config.toml
positions = "rope"
init_std_o = 0.00515
init_out_by_depth = true
init_mimetic = 0.7
lr = 0.000681
seq_len = 384
Each number is 128 + 32 x the weight over the matrix's rms, rounded and kept within 0 to 255. Layers, rows and columns count from 0. Numbers have three digits each.

# v: layer 5 attention value, 448x576, rms 0.0482, rows 180-205, columns 288-359
# o: layer 5 attention output (transposed), 448x576, rms 0.0435, rows 180-205, columns 288-359
# q: layer 5 attention query, 448x576, rms 0.046, rows 192-255, columns 288-359
# k: layer 5 attention key, 448x576, rms 0.0464, rows 192-255, columns 288-359
v180:115086116126139122159146101188133129108119169168043130133103101186165076098182199167160155154127117134087151143142091133108150096163150145073130174098175120178098194095120148147082083122146179155119088134144153094147
o180:114139123105142107125099137154031139166111147069130071126133066092140119106134119119145140096126104108123067170168082099128119124141096178170146146115118154109077135101119093143146101141141165158074134127150088122128
v181:070122171113117069143113094122068163127137176126150122123096103160211169077096108142114142078162140110123126170091093140082088087125155114102146131090204174136075142123142104138072123163146123158143090088095123169133
o181:096089149152084112154096098171113176163131195112072125108109090138122100118185173072108103158152068082153124156121132108043091123155119160123138159122151109166094094144163146135104114122138146150121230121110131114155
v182:125173114116017116070147131126078077090144080123120120097176048115124141118132131104169093149129165152090063148114153108105086143169142125146098172147083112193153091101122137172134106116141120164144118152132156129140
o182:155133140106149081080162130137093134104154135066138115131111101123109091144147185123158138113094123107152164100134147098120076104127129194103094120173122114132133112136150073165098089164137127142103213137167136098102
v183:127205098141181127141118127136147130117141183166136102171136095128131103094090140111122129127098095125131196162100128094097128154091162095188064089148129096162090190158134126110127147162107118078070088095103088128110
o183:090130158138173103157108114130198160177160158096070134138133124166115074129119114108090105122143210079126149115140120134133083141173123133136113130140149168130148145159156147130081153146118140103149166105147121114122
v184:207170122160199144140136113101141131182166151108159163173072110178076102135120172211090170171099158152143117144173125089086113164127152098126149192147130109131140133103041153103115172104136091118138066189086098151122
o184:096076115148132184074137122096090158111111116145116175072168133181161104130177169111097147106164125121129135138093122113118173159164086061123085133145103091164147239124144153089091070112081147129142123118086110135156
v185:121141131147162123115123165128183179105135144072095098159150059050077131089153140125126144124129121111152190115149174083109154093089206118092086119115081156072150133149210060153171113133148148174148198104130160086141
o185:118139174119154105147109117131122120127166154113085113098090187070076097133100097103142119174147163138057095161091133092097098044126120104132136134129163161084135097079163101106091120121124079101162139122130194146141
v186:122129101131195118169117090171106042177068171229164081104096142148143178143139100119129141114172085161139086057112183121160151185067181144159122092145097147126103153104143150111060099112107201145106124152161122134079
o186:102085139181135146242176068181133128162146158090128115165135121199181095106174151095084178108187087137171072115177114146167193147091077131085151140203136158076174173124126165138122146152167210122148153129098077149091
v187:126092152144128136127135123177111101084133119227156068126132127123122071054138132099143110153133061146117114160126136095115096105135129136103137132127171123110127118070164137151141138110118143092143123153144167166158
o187:085138156105145108188119138191116153181107152074156111205101130126102133153169129170105132115120145141122139088166110087153087104118117157078102087170100117089096131143093100072181133115124123081126170173148121119095
v188:168174131127081150090151054119130137143109073168099089141172074162107142118111121142118076102121149114137152180171141095075121168113181129155091154129082152138158197066129131146150165143124053111140143134152144120111
o188:112166152122109133119181090113125151121118107076138193147146139142123120185172096191139111124085187139116103145106104127082141122171083141122082129130155150133143155094151137125156085171089131099108141078122135113093
v189:114073169123142123149123158138117139080128200116116133115105165186162098164123115093124149116125111163123140035121099126144136138130094124167111117129169135100112194121079151108079100141117156097167064148107083133130
o189:168014103121160178161125145083144163115062124151165116183079163143165117127099051154103140087141116088146170132198093136194193190125129088135147140151082124135184176213109150092206176153106156114173066134103103117137
v190:096072148117124131077138107119064166110154107118126088185130095145142064064173148127166191141139098195094125090179087130174122095140189164098122115161132127146100188119116151154151080135143131115106066108142125148147
o190:109153164071159125125109187142085169162053175127045126125105091108141147141120141137102187067101107110122143109147117143118102092089103174151161086097094130165108120156119162148106108076126159170179112116132096137115
v191:193085149136160097146118133101123135149129121061155124127138132082132213127119117184112147158090171133157161122145149139100134085104128129125120155153113155115134119139176068106107127053101101154098128176149172103115
o191:106163117137081123121142145120138093088195056154106162128176139101129123104149143123184136171113128183127103161136164203113103112112159103160140146138134172130129110093116132201107117109157170142114086081129125145114
q192:111100136096145104125091118107156140136140168134142126120145121138138108149088106156117169132139117118117126133130126168147074150136119126187127142087091111147150120186198067101143244095119147116145101062131143125121
k192:111128145129146166165167122102097170110153143201082123118120133088160090128097086181117103128116140103145109151114118132120125116137149127163134112042124173061129173111141124117082151111156126096122073131159088121108
q193:115144118137113181140084117167138108120155188112169131122112148139099130161122150149096130171138131176133122141135107120132031164119085098160158209090134142117120110120108049096087158119134118134134135091138098170141
k193:118113142145162114096088236137204179130104086141131146139192066156177048127122135131116154128131116100121120069171166128131078134109162106182125114137107068158109145142141208129125142147144113086139062109150100113136
q194:132133106149081150118200128167140065134113124134140130103103145103074111115121085142149084060145154189115146168112114098135152083138190113145120139169108115078150142095059123142123050146133079139131138124132103136133
k194:151136127123114088110188124168106113118118128128097080139118112206090103159099105084081145046121182124119143114141138092173179116075114140107140138147054117167133144152100121181095100108140095126143141138138168123115
q195:133177149119153136128127169108135148153122101177137093127115101062153149119180142076192141086109116050143105140142128121078196105077174132124114086135116114165138130127116115167151130131148121148093117125147158142145
k195:106199101149136176172157059122092085126151124159131133094094137097137194142094144107149106153072107171159170172106069150127142177134052134111147104144115182129168075122091152127140131126116185157150156152150137163103
q196:140112129096093147146115092121143146118109161136162111132144149165104091071097109147156131111134183123103136115083082131139126146150101144135107161155111150115082123155107102102111143138084151127168133108120072172141
k196:113141118075166144143098148127113146151060090198139129163130112160148104099158095139114102073164140113136124124131160181095114140106135119111104116145119118155106153196157136113117128129081110147124086088136157128108
q197:137146122145111173114145111152149089183125110115135151118110141072077081123118118098138124135143167139191132152111112191125164103148182133148145151158104068123116087129100140161135050125141084104142124116145055149128
k197:108125159112084105100127038149081077102105063109118084141100104132077115138089087103090177124126210154116139157137109101204178127133135180086124108165116143125156144149094124158116125111160119127131172113132147115099
q198:106100137124176108106199125107136120186149095113111138120124106110113122107150143079167165134122091131121102165138180157118165074146209130159122134125160089111149170156123139179124098095168087112097114199110144114168
k198:142119120146135117135149116111091116149197106064129157112099119104127191152107181089080125140122101113130108115121131080142168125143115157165144140163130129123166080108113167164117144114127152108141174135122150138162
q199:119149153120184074097131177107135169061123157103104159127145121184195166159167144167077163124084138090103137116142124137136100146122091147088138116087139165147095198134101167134128195125151148142086117179116182115123
k199:139123114090144180144025210074212170157144163148146175081200169119204194154123118154080125143158068072167081126110167148065091127133146061157172135112149116128093112065183134101102149178063171115102129077115122120199
q200:149155165117133128124105114118127173102137158148172146126160155155147157156172119133129143142117129140134175124137140117136124167128079115102125115073124187118149116145139121093119197146048199122093178122111192163095
k200:115138109091177141133097183069169120144091158133167126117172117110151086083141101130157105152132071119153158115128144164116099119107126086160145136119103123138100127120184106078133111115108160105125127070072122116087
q201:133114077071060154169113138117099135119166175129170085132117138108114112108083100128160139093150150130104133128137128126155149133113151133120171120173078140150126094152168124127122117131074132135116157095110087121152
k201:137108132146120069090194092173068159133063120108159156147088079128042118135118134163154148127101131174108168154172126169181178114132097201068145167131106115118137140175077147153117112074172069097165177148183129136085
q202:115095139094112097098192161130105147147124153137147088116092118137087094089092136140140146072121109191135061115110107110091158139099201204141166138173094122113145145093158128225113067118168124089184157092131100151117
k202:141088126108097100127127103120110142190148103140082123088065136134049144076098132111167130134107134139100131124160104084123130160140137178085135133214130113172130134135056105195117113128137144108151161148169112174096
q203:133180182161170105110189162140171099227121101141129162129134094099109120117150179107139122146127103185173138165102129159084109087148134137179166160084110061141126125098086165142137131101163087169145115166126056093139
k203:127174150149119181108110121102161120141196130136121069132170144144143131107126151152119155180172182133157079137104122136062145153149151142137103068117093141115118092123154122126126166154110178209085097091065120130125
q204:133128126111084144150024107062141134114118154148152075169143194119130153134109105131155135134117146075105142126145104149118128135133069097125134106166130204103093138151151043142132143171047196135066153086113180134091
k204:183084146189167094096231109203108129122111093130101155125074121113101094114143166083178064114085120161146108116121156094209195151129148197087095155166127138142116167167113151168123085059185060060225142189225135115094
q205:090090134078090175140130154158104099175145133116139116118137113133053101105114124079127116067132146189159052143092131173141170116147165163172143137178085080098096051102127128166079049176148090128131099130133125152188
k205:123094103118124104103122135165098122170143135109118099156103120094120164140118146094121156158143134158140103150128092123124173158157165198110075114114138162099164140140079131147099117145122087116122120125177123146132
q206:106064084094107139145182133144062162103093140180121132118153141148098109111125149165163130097136075173135123090160170138115184146125155125112110116177122154153114118134217099197091125157141157096095184125146113131093
k206:104128136122087096087095116188122119158105123128094120121109132099088140087076161127137167145128122149082132121151080136097162157102149197090141114170108150096139155127116097145135145099155101153169142139129098099080
q207:135127142056144098117255172127108118157085092150094064103101100146131097061104110130144089158131119167160147077124160158170198111106158194185197093137096117095172125066109165172078103149166154186153129092110111153169
k207:072149152156106146142103133091162047131152130148132068166152126163121165093119145129126104134119145065148094124149129206091134142127141189150171101188104133175156121093092112175085171126157136192165153133086129155114
q208:172156101093174129113118144180161170122123130075115146106101059120133099068153107137149082146159173121125128146147090093158135137074117119174109193104116133126166125141078132108069110119168103159169133179087093082118
k208:140161106158147132114116097043141117048149147160170140128178128193167129091164188178102071111122154066123124161128134113146088124106132074187135173073185196156089140119158169114135147127145128177070133124079128095164
q209:146120146215163074081054151115161168130166101108105168139129101171164182159141134085089143182118104064100130131119114075126042132129127074143111146050152101121104171130081156077149166130178098147133084145096104107149
k209:154161090105200109142160126064165160104136158153122103107197138152175134164134115144131116151139078114151158118087164098150052089127143046142129121092132100116124113104141154106095169141142154129101142129128114144162
q210:158158097126136120071140104148120160104102102105113142104097032118136130090115091123118112153110163084095094134108120102109162139126091140169095086132187082092194108141036149117097132137181076132140118167080173080176
k210:093149131106142094149110161078148207132160192155131165127115165128239148146208102165181169090143107124180073043062141150065083155081124049180150122137097155156098134089216172145139142164068136181060095118074200076169
q211:158145145170104107111015093151115114101081096074121182090180115179184161110162123080093157164121075071177118162112076125106119151055118130142136138103181107138123151093093142108140152073161133170141127154108156102111
k211:127162138127197110154138134102168151107096109130166040117178144189132112112102137160113125092101087085169145141148141137175101108102122072113188136132137106099118117118126128111142137146146183139088128135077137178162
q212:156126129132127104161041122139142112195134158152065129206183171100130161118101111096065105156144138079138114163116145150174107166106170136154155130140143119099130129136102144101181110158153078167111105143112154178122
k212:163185083101134121106103162046137180146164140116129109138147136084143113149060108139134165171160136142132142165121062074119145099100114078158109136110133144111128147097132115126102142128101140106080049114051160158091
q213:135125151121127137109160174124145137082071193116096141151158132185164159152184121173123131054106149179093083127163084078154120076133074111101160137103076152180141129101116179098079079076172166060107186171118166188148
k213:075191199168087083101105096175085105072070103181104171131130107120123144093148144091153170083070122144086087108138153145117119110153105088151168108108073126096195117064085106088109093143196092109137102176089071065196
q214:069140136163153168196138143075169100117159155151179128119104183104098102164159117115100122107119119148132142160153134098123166116107135165096162101123140116115108139087153102158127152132073134174080113127130129135132
k214:110132145127153138131115138159075168144149120129075144155100139093119168100081111166139147124126086126112122141127144127103185147183139183139095092062114172114165199127134123107098101131154102126099144121098102098100
q215:211123105116107109098124151149098092155132054118172119111123115120179113134146143107162154143138156117129099118177066160169140067108140165140093127193139095104087113148097139113184127136114084127143136158103124070110
k215:047196150129121077102112137042149130086105119139179109103091138165198086209178067181149175137150145135151143131133127133151127082072116102076163084124112152134156143173172194142150169148224144132075159137082200150155
q216:109161092069121106148136133108123114117198104122121141129150143143146060137136083163120196126146095091080161134088138051151125105118161125060106126120086123097100188157100094173114158134084145122173149160102091205109
k216:115149133164150066090139191146074145114139076171073113120098114134127136138151130122102134138133136101066110093134121078132171097096111161076092105126132147120108164143072151181100096109117102126208120108151124149171
q217:153151125090130117149137109148063148170089107083130174114130020148102106060108122131134209138163112120138146158138149118141149155128115151157041174125154087150159110080094116206072169098140096191122111115112063138090
k217:061122170122165132151171204115135117080121138116123037095113079143184112147183094154219154089112129184110145144135149109111098059071189107124117140124153097144121071121136116163160123131179106145059099039150167053095
q218:178153121131115098164175138098013122106142112157136162138157107108106161087107091158155204162178119108166049098101091151128123145094168144148214172141138121108156122072120115156143150125049096176128173107140209137133
k218:127124137112053167096168144104075076146114145070147122132187115166100115179141078187072048140176103104112102158181122147176123116144098091108127119131123134129148125127153082104191155146127171149187212125096147127131
q219:070073103158149194130067132120133112121192130084144151132044149150156113113142101118101098115111109122053105114116118128098068133124131127143139117132189102149110125116087103100112125098179093134153112186152117115101
k219:126135132099128167176096070058083116120188124166137116135172102094162114138043124179074151209092143093124207144140100160100118141156162127128177095093131148076076137123150103176092136169106161130047133127103167113153
q220:082059140097122191143127149168071148104048145132148139115131142140143094179108179112123152116236051201091139150132126146126118102116122131105107120074166164138103108081172090137136123191205112137173135112163188106068
k220:117107143122140170038129150080136148058156163065132126121151113114105097104103136093116148175104187123125155129128130170151093196145162172126109114165151099139059164098131079119166161168137141141139115072081190161122
q221:153104110133135158131132118099158116104093159166129148074115095143108152100150078130124129205171160153093120134140120151054110127087076119177119135104099134119126114136159113134070141095142179155147156149098164124155
k221:108145132110157114133146097149132107109163158138114107168053159136150101066116094137091034128138138144174139156166131119094165140151159120185085130099088127138114135175098105148139122150186089133108054174036124147066
q222:121145129092138120161103109163153138164152121139097159088121163135135127114125214131206194117166085114165129192053096111060104132156083069167108154123118081116131085125147073084129114193085161087058157119135062180102
k222:114188091109067172092100148140120108158093103149086169121116112158097129088225135099087060122143143141133132189135097189144063053125110124106107150075153136159139136092117117161192122109134120133151185131132071183155
q223:143130113080142106086063130096110203196148162137145137242084074168152080125133052182097089140177137041128150111129130158109109098129078106127167149124142139099146172116111147131169105174134119159088127111049157158119
k223:139123131118115185148141057054117104084164133136162107122177127144082141133051135127138116164140144125133134128170129140173118118126149102167106129127046180045156156114142127152129134167096125158109166105029167115062
q224:121133156154152121163074086135075128124106117175122180120145153135120116102102166143147217116168107189150115203106126119091092149156153070114118077076119154140083103106175122146116115172144160148135153188157149128104
k224:124156100120161089103103170178101125124086132108121124194114215132093136099104123074094086189096145153117146116131120164088136124141149115204155115112143154127104170130129126112154089136146122146118112170106141087148
q225:114107120107155111138123091154094155124123166121120149149121177118105137143130130195145117084150128175145105128148150083113121148166145102103070082094115140184106112119117090134123156107141203121118131099166126160037
k225:073095159140118121131063125168100122095125122140113152176095121123114173099113149130111129136103144102076095069148133113123109158147135183146140125129114135139123126109131108119163121110171139143174086114124115102160
q226:159141204175134123146060060197055073092136113158163169112139125185160108058168075160113139101128101132152076175195175092075106166155175127088155149185160143163118124110210054118156149052162151142149098094179115138102
k226:100169143118140151125099159204161123121173146157151107145207173119114140125128127158110153159178173121095119163165130092140072146142159139078190109178154118068108092124157147114093142119083134083126132144068130130207
q227:105150102106137089200133119096136110064096163107080116143154124141129156153157165141091166154097117134126158113159146125147153197102138140129184145146109085136172129126116138125173195084087178095118206076110160210087
k227:124120143098134145135111155165181060100094080161101144140170135129106173120106161137143108091146113134097089064153143118155192176165108137136142128167104096127130140135146121061156080114129137092197191130119118139158
q228:138130162132128103130112170097053098138099120087138071095095141049076177148121113171156153119092087176086103168136107125138117084124126121135084148109117129176163054067137085180146108115151189057137136163143123095134
k228:136124168115127080122065132162130123144115142106091131142085131117181201093140112152136155120099104118134104115122141138090088162151128103118159099084113154118132134142098129120109178148114141152151071124135117150184
q229:123145087146106165097102132062128144107120159188081087097119132124122186143114145110086086126150166109113086100135129173110137119116131100204172167160140175101142135120181151137053191191125159172156197108129124078175
k229:177119127152116182110124070095123092110168146088142139167059124117067087128105186115130056089090190131127120122145157127176137137147178093160186130191140133121112111095125130138137134151186139129189107163091188152101
q230:133107062142155129146192131076114124076152099096137138134152064097176105145143155173186120144144124179109151074141094077092145176139094132171099158066178111157134162088132122185108168062098123091150167200115117134063
k230:090082170200124162103126087106113156068163125124087184099065104171106122128134091131205102072089118097067042117092145157105102194140103132102119112113082132151182133115171138111176116090170132110101170158094165081130
q231:127098107075134172142093117086162166153127168116121144135140147111144104175108088104102144194142102080179126170147129077100090141106150095088150106130160161153111153157102107134114142168116096133103089148109111126196
k231:106094143097159153151193097155089162157110157139102075156060101086139157139140104079188093164135054183112156085156149108145135100134142113094091127052136187073157105152129119201092087122142157147090095140142094164107
q232:111194188148102052102099159130130137207113125210155096169156094137130068066073117171116142111146154161111164138112133131153087194140149117120099088110109079110169159147127109117131111165212137150153189109155096194109
k232:185170081115184108169098159122180160105188183141099129087202123127083101127078183158119106106148164109119126120118099098086092115083179098150118182149157085185094182107105161099102091137092151119178056205131143129130
q233:125159076125085134087094140099089180101056184098106144121050082116121113136118154109101188082174074137162208127120203124030146131111100123149107074202110153145154086182074138163136110149178149127067093145128115170158
k233:161048082111140169098146114103155077067138155155102127160206176087142123127115123073143112085128151140159138116112163091150097111118144154173159123082128136142092167116137114153166115122093185158163130176108146189114
q234:135138024124132162180089084161151169058184166146169077165038188172123052152142090137150137083148094095097199065134133117142151123120124069100049125144164145167126104189148059110144064111124103133144061158078148090088
k234:110071152175069130156079064147048122103089093137112090106117137166116091134109141083049108158133153058085149070086078114213130125116108139092106198153125169174110123144128091185178074126144115108115082093183180151173
q235:154126073117161112129091162110112103101124080119125094104080214133208154152131119116118131089111098157187190135164214108153163084119165116054152106125099128121171111179145106104176095162151123128116103124084225113148
k235:118094158156132088128113104159082146188143076073060120142107154087094154138083152060159138077077142133158081125100178056125122134168126133098115163116140165180069148149120163144086092076150107116122102144167178161171
q236:137157163119130134119086125134138159114128182131124098137138128122156159123088099070070110115161072089150123140176117151162192158139088088107148143146181107113073143169168157086131098153113097163110077067151177147144
k236:167180189149125144131152189104089209106139119153149099132128177049111099148105139118134118187104125072165152192177133079209173120166152123093074141094150106126068114127103118164117102119160144103082098129153140179079
q237:166128147150127119160122142141148179141219113136122138155146082099125084108135138211125135181136115109177114107148140118116142153134155108125099136125082094198121227105146097161109121115083182120067142129081116118060
k237:129056136091077100070116141098165149117141109104127194119135104093147043081138145163132147117182062168074097157148144062137147057063097162108108176147121094137130145123136142156162106119102074123123142067082133129119
q238:121107154145093127108105180160147083111136127083152120059082094175166116144150096151134115130099188149102080147170097150072093117138122114181160193132186114132101162099090108108066107074065145153081147159088121110174
k238:149131116098119118143121126077140140156091159165166133121179158107131095126107111203106162157116066119142145145154113152110148192121134097105112160139141138096110134200125075177040155163112118119124166120123100131113
q239:117118123105127070128112151053170099105182180087133142132057123102100109089104103140164154167079180110113095096103094109177069121136087135091173178094152144095168108140158086124109104194130127117154105101130131146086
k239:167179127122105145185162165105173155161176134135088170105125141156095082157081085152139111151147147130129181092167076109125140163100122108122139157066112087101154081123063104107088129233074115177091125117140079133106
q240:085094156186145144141124151115179140113102147147098097149150170210190114140069138117156092184126122126180112153141076108149125166143176094105166119159087140093135135155154143103163185138099093108045090100099154143142
k240:097159072114124214135146150153153121126115138168136035129157145048087123127106067112187086172145162218108179129127108132144172180160098097136155072079096093080123093089152113108130135133111151057127155171145105118158
q241:125122121111134069053126141076088074167111161144125123085083067153105168083087120136128154128148142124115114115112125163115089122168139119091185176126166157164126096097125153120138163121116156157071100105119131135146
k241:161113146127132148102173120090117128140156119118135176199161150107198113178148069170116181052138109148181129158090129130116129068131162121091164108082122124069151139123142140099146163088121121140185127172115138212084
q242:158140111112126173122152089110134139156128146102121186115162129128152114154174104202130088160109167134145162061103148143080138120125108119148137165149118163141119105162132152153019146103134135113127118160114080168106
k242:127129086171157164135160048086136101029149120127083096160168137159151089118187126125169084135084128119096161139159118132174164108124128152098153130104138119139167126149138128175122118135154160112171147173142118131121
q243:175126110090156172108093104183072167109110136141147144127087122151204112178136170201150102119149128130157135121129141131073145160098170088130178141140112075090132148118119099069119168103132159100141100134134113120119
k243:078190092070150165058132099111121126088140197158139090151120098136132145136110161135123059129101185096146160154135105108135146149071093138057146166145125159138127147134106151139140191167150124097188094129093106186144
q244:052144147099117154122140104179131141064102088116110078176188119128131145158175134141140111141143139126079082091173146100143134115195096151181036106122148144160150148119134144093117121088165217086223137151160135123075
k244:088074114133133163109065141154164153188140127162159173126117140124197127129173134122133191144131104110131073051103152153078121186136095133214156160153143122118129105118203134084116126172122096142152110085125197076147
q245:217064085079115162156112228146127117106057123130135132134132096158124137167177151111078095124155106123087152079105149114133139084072102126115161145140162149160122130166160104116090145171159149152154114146132149091162
k245:180131163168138207117126115056043123073131110116115072190112104114077116081048124118128091145091149107170101190133166116163119132123073176168140128134152153130101124191084092164159175118150123155139150144164184176127
q246:157158110115070163098134145169078143112127100094115211090145106130115092111191129119092116130126116112085111139077115154054147152098106174112112150107172147114075136053142146198083101071087088138107120139113084175104
k246:130120101085151135119180109086173141099115132137135122120163129168137107139094154141088123157142058106120202191163120138100162151098133171082098113153172159098137112165071133179130164154109136109015125083107116096012
q247:164133146114117101129151131150067130129102152134110090067113100126131125120155123206167115092164134178075117135057172100089120171131107111129081073123096106078114075186105071110161089166160148115115137161127088126083
k247:145184185103111074104145127165059140154158142138037091135123131159105186110174115122097108126116160107152101144123118145074127176121124171115128100197133142188092208149091148130132142148107133122132163153089133138151
q248:068122189148136167089097136193198186174091162106141116074133168130116063139077156129107127082140112158108159164119133046112149118108176124078123104115091154146067160142062109095106093111130118096148127170172093134153
k248:146161126072159123107110145120160197099147176188121084167158135139124155054054135145163181072147168136156129133111174134099047154096165147152104107101119172143146113131086144066127151075107178126174147168163063108191
q249:151097132061141158197109093132174092062130141114137192119125156152137121172170121189073159129119142148159159099087111036107106159144161118096140174115133135166081198126106086103088130105115163099106072188152152163126
k249:118134129148134142113117140132095150110162100186100165128141081136158126084132119139200131127142086165079130099196160133103101142124100106142108166111135123148131130085143125108124100091134197095121059131168123129208
q250:110108106188156187187106087095108134040121175119122142133070139194159168121158092167164171168161110153184112134118114062082067180154152098088138099112139149127128089198146142108092130131175096146122085150120144140141
k250:117114125221161164143143157167046139128162117089129123191156146101159124138206147068191030187067156170119133069131106156170131116161123132128119119120150161144093127118144141159174059095148151079119091154101155130161
q251:066152154103147111122122156126092108096158136110153124139122120110157140085121141141165179059097154104139108113172097148180077100113138127101128141155167164179093146125110175134065076151068096119110138074153128160165
k251:126107133187135114098118140230097153107061098148133178130174135083088153170143108069159124129101124133138169093139093153148088125080139169105135112082075121117162095140080125117156123105141054132166166129214135195137
q252:125147048142128112121147167110103196067117080136151079119145095171143161111117166141130111127198089106138088115132088097092137186084189138224157110143141161159161143121116138192108194133174136185190147119171161142169
k252:065126089164114181125111175130174137155081185139157101118112074138147115166165121105120046140115137114101105135121131188080130114137109118161179138201149143126101131152190080134069207137161103126112167115117121119100
q253:145120152098117128137138174087165134148117147135088068154172125102127115208103140073156115128119121094149062156163091124226150126166141153116161110103075168104119162125178147104120132188083109164130176111125124104173
k253:171144167144089129149155179142072076140096152104126146105101105095100086133131143117146089148112117149159095163123061085139137103133097070162136128088138068132175089135114139140120077103169140149169129162168121114106
q254:135107123119126115119152164108083103076155091090160093139138121123100113138096155104156086147120151138064091126129141102193148092125094191186064136138123078092168179086146114182171104112118146125194157185114155144095
k254:150103102137075132133093182122115081152164151098161129108126141188106099105078119158111129107144167116125086143112138128139065137090146130199120148156102086176100152120132151116169147201101115136122121162116184084125
q255:132157173102146158147157117159078145153158089116110125109142106128117119051110120168097125131137153131182158211120133111199181126123151122166094156054102134168131109157082134167147169116071113155132065103117097111120
k255:142046111123115123110095188166150137093154124127115114183138115144156122163160135191131174085127091147111052159077208077185051106133133112156127141066108131176111094154157111141226144104090153143158058130152097076142
v192:099114170147123104089144118096142097148116198110120131083102146156117128135134117209111147167121137143170131107117052164115057156072081137092161073189105153104101089134149160158140151090135171201114113085100122160165
o192:128090097127170088097135141111142173107184110142089099151147138138130122222095118117145158149091155129048184091073187117139115101079121127076111051148094132151076117086152124068110148121114168121115120187165070162214
v193:129089163138148093104135139148140129147132099119113110132128103158186084130130178233072163203088114111073111155113044091123087166092080148125124137121128125131126219143117165128093142126118113109086125156154138160114
o193:092121189163129182097117210170097136070105154190113167139112148141109125157147115061106097120102120124098150128090150131083137130088158132134135130105095128141072097138096153134099114156164096137150107174183089109184
v194:061115158124137112167083085164156082157102140134104125160091080164093159116126113211108166133107145115103164154136146083089101128155147153088174129141113156087123125116094122104137171187139069091091137095161208152111
o194:101146172204144123137136190068152168116122097111122193138106158078035123113139109125089130155112144132114108191064097157118126168139142164087114138040084132103101061110090186093138097110136102098142113082116091103176
v195:124108124110130117096127126120130130163096163116140123058141118117089106091087098098055193171134099112105151133150167150188092060071141124159112149108155081105102148115112162109125115087136111176148157199150027117184
o195:129070085084075050146136115136137077075087092136200148126105143098047125124066135175168106130093138075129156156164107140125137104156145098139124147076129147123132140062161167104122103090119128168096114093130145085102
v196:125121147137087099106105131161148102106168115100079100123066145089136163130135107104149188116177104138188084151166155135088123139148150120198142132170072128118108133159098111106093113170108111191137148174186105064141
o196:129096091130128115122130145125180144145181101111138124134112122097085110201094169105170127080107074134134139136125141086158093140121120138074143060157115147122137150168137060104125117177067095106110118186177141114134
v197:132183164118058177165164060119074121102148080189134159091128069105070209114136116082142103102122149156162070163112147162102137093172170095136115100128118069081077097121144112131141109147127158194077136119189140145131
o197:139160097114096129185196166141133141179127092102147106110122155094088095181144143094144109090096052097118154117109083112148080119100148120105175089179132141099166105115149121181158114080099080140158136152156098095099
v198:109143132085143149130102076170125085158113164155169167146170170110112144093142102174183159105097158170206206119138110094139141157136104096131129114102136162082138155077127151117104094135125124116188207146135129099134
o198:114109068163122173053132162130120130138046195138169124145084086172211115151108138139093142130159114118106152080139161105154145129106079089172091117119104113151151174165036067109087120121134099147135052169140163106119
v199:112079143144123086162135085141130131139075143069122087135127110131145085062111148129146156143131155134084132155104124098133104104102114123121170089169152100162140135121098126119099149120131147205101097086149156137101
o199:087117120119124112129141130077229155112106071116116086177166127092076157112166140125089122176107147140084155160110122113096146118133154118091131101150062109119145079136086134104115193100181124137161143179132097127154
v200:117133123139134164159150110097147146142119099133140072124114098115104156168172095120186124133129154092084085140175162122090090176148114127142082139113081119154162146116128088159101189131103165226155110113110142109112
o200:119115109104110148099110152079190163136097161142184143151118160113150152160085105127135135093142116186091115148172122176108119189141096090076122115144084191108151142156121139147161135112119123093107159144106163093141
v201:083104198092141096144095126067152130144157122152095121140150074129130071048163177213130104145140111122137126152128172150162110059057129127072127168117135170063085155127074120100158121128110191132090141151102118186102
o201:103124118151137136160132186142092120139188149085173188126135109100097147099131102080130090172091126079126179157095124133118146160102174122182105136074171164137113118135115165071133130112153100147109071172112101154152
v202:203108183096146104131131160101109118134112132147121130190167054139118155078161087074120131132163147115126113140121191133125126151138118141118099138054099086103157115043161089105124161111094173169127136162201180132153
o202:124115159119162109142067127138099109141165125128097146071075158152147110135117149095128102138110184147082139114060170109164113114139158087055109145116105136140160151164058139168179135141086082093128105143090117088140
v203:180131114137077057127150117065131184132185118121131112111162099151140078085090156132138130179095153114178125128125121098177128112173112122168085107072101142125122145138100106112156164149145133149112129125151108128107
o203:117092145107179133083089138140078110191100102117143208161112085133116104098136127094165063078091156158097150034120169113176147119166189058152129115181147129155124169140172088182083136168157136118155117196163121134070
v204:093080202088094139177124149144158143157127113110165156102058154136163140143108137108109143063144128110234117116103183132121095145101111135138087142172111121126111142188143165143132128159148201147158140131180028110110
o204:101097099091148187156119140109173116091145132145090147170178147154144107153121186137160158110130073140106140096155184112090115108118155090129135125136137121137069169149154124122103140126048141143144128154169124098141
v205:162139115140104145129121185112087067131211189120162086139074102060063199104125097164106151125151096118165107119087155166119123114103106130175186131176127086106158057095124205125139103094145130153152122147114164101084
o205:125120112111125084089091082135172093156194114120129093114189165117166077165069127148060156138138166104051138196098107125115173113094132106078092114089142124117093196095149135123109203144082138115094104157132117171130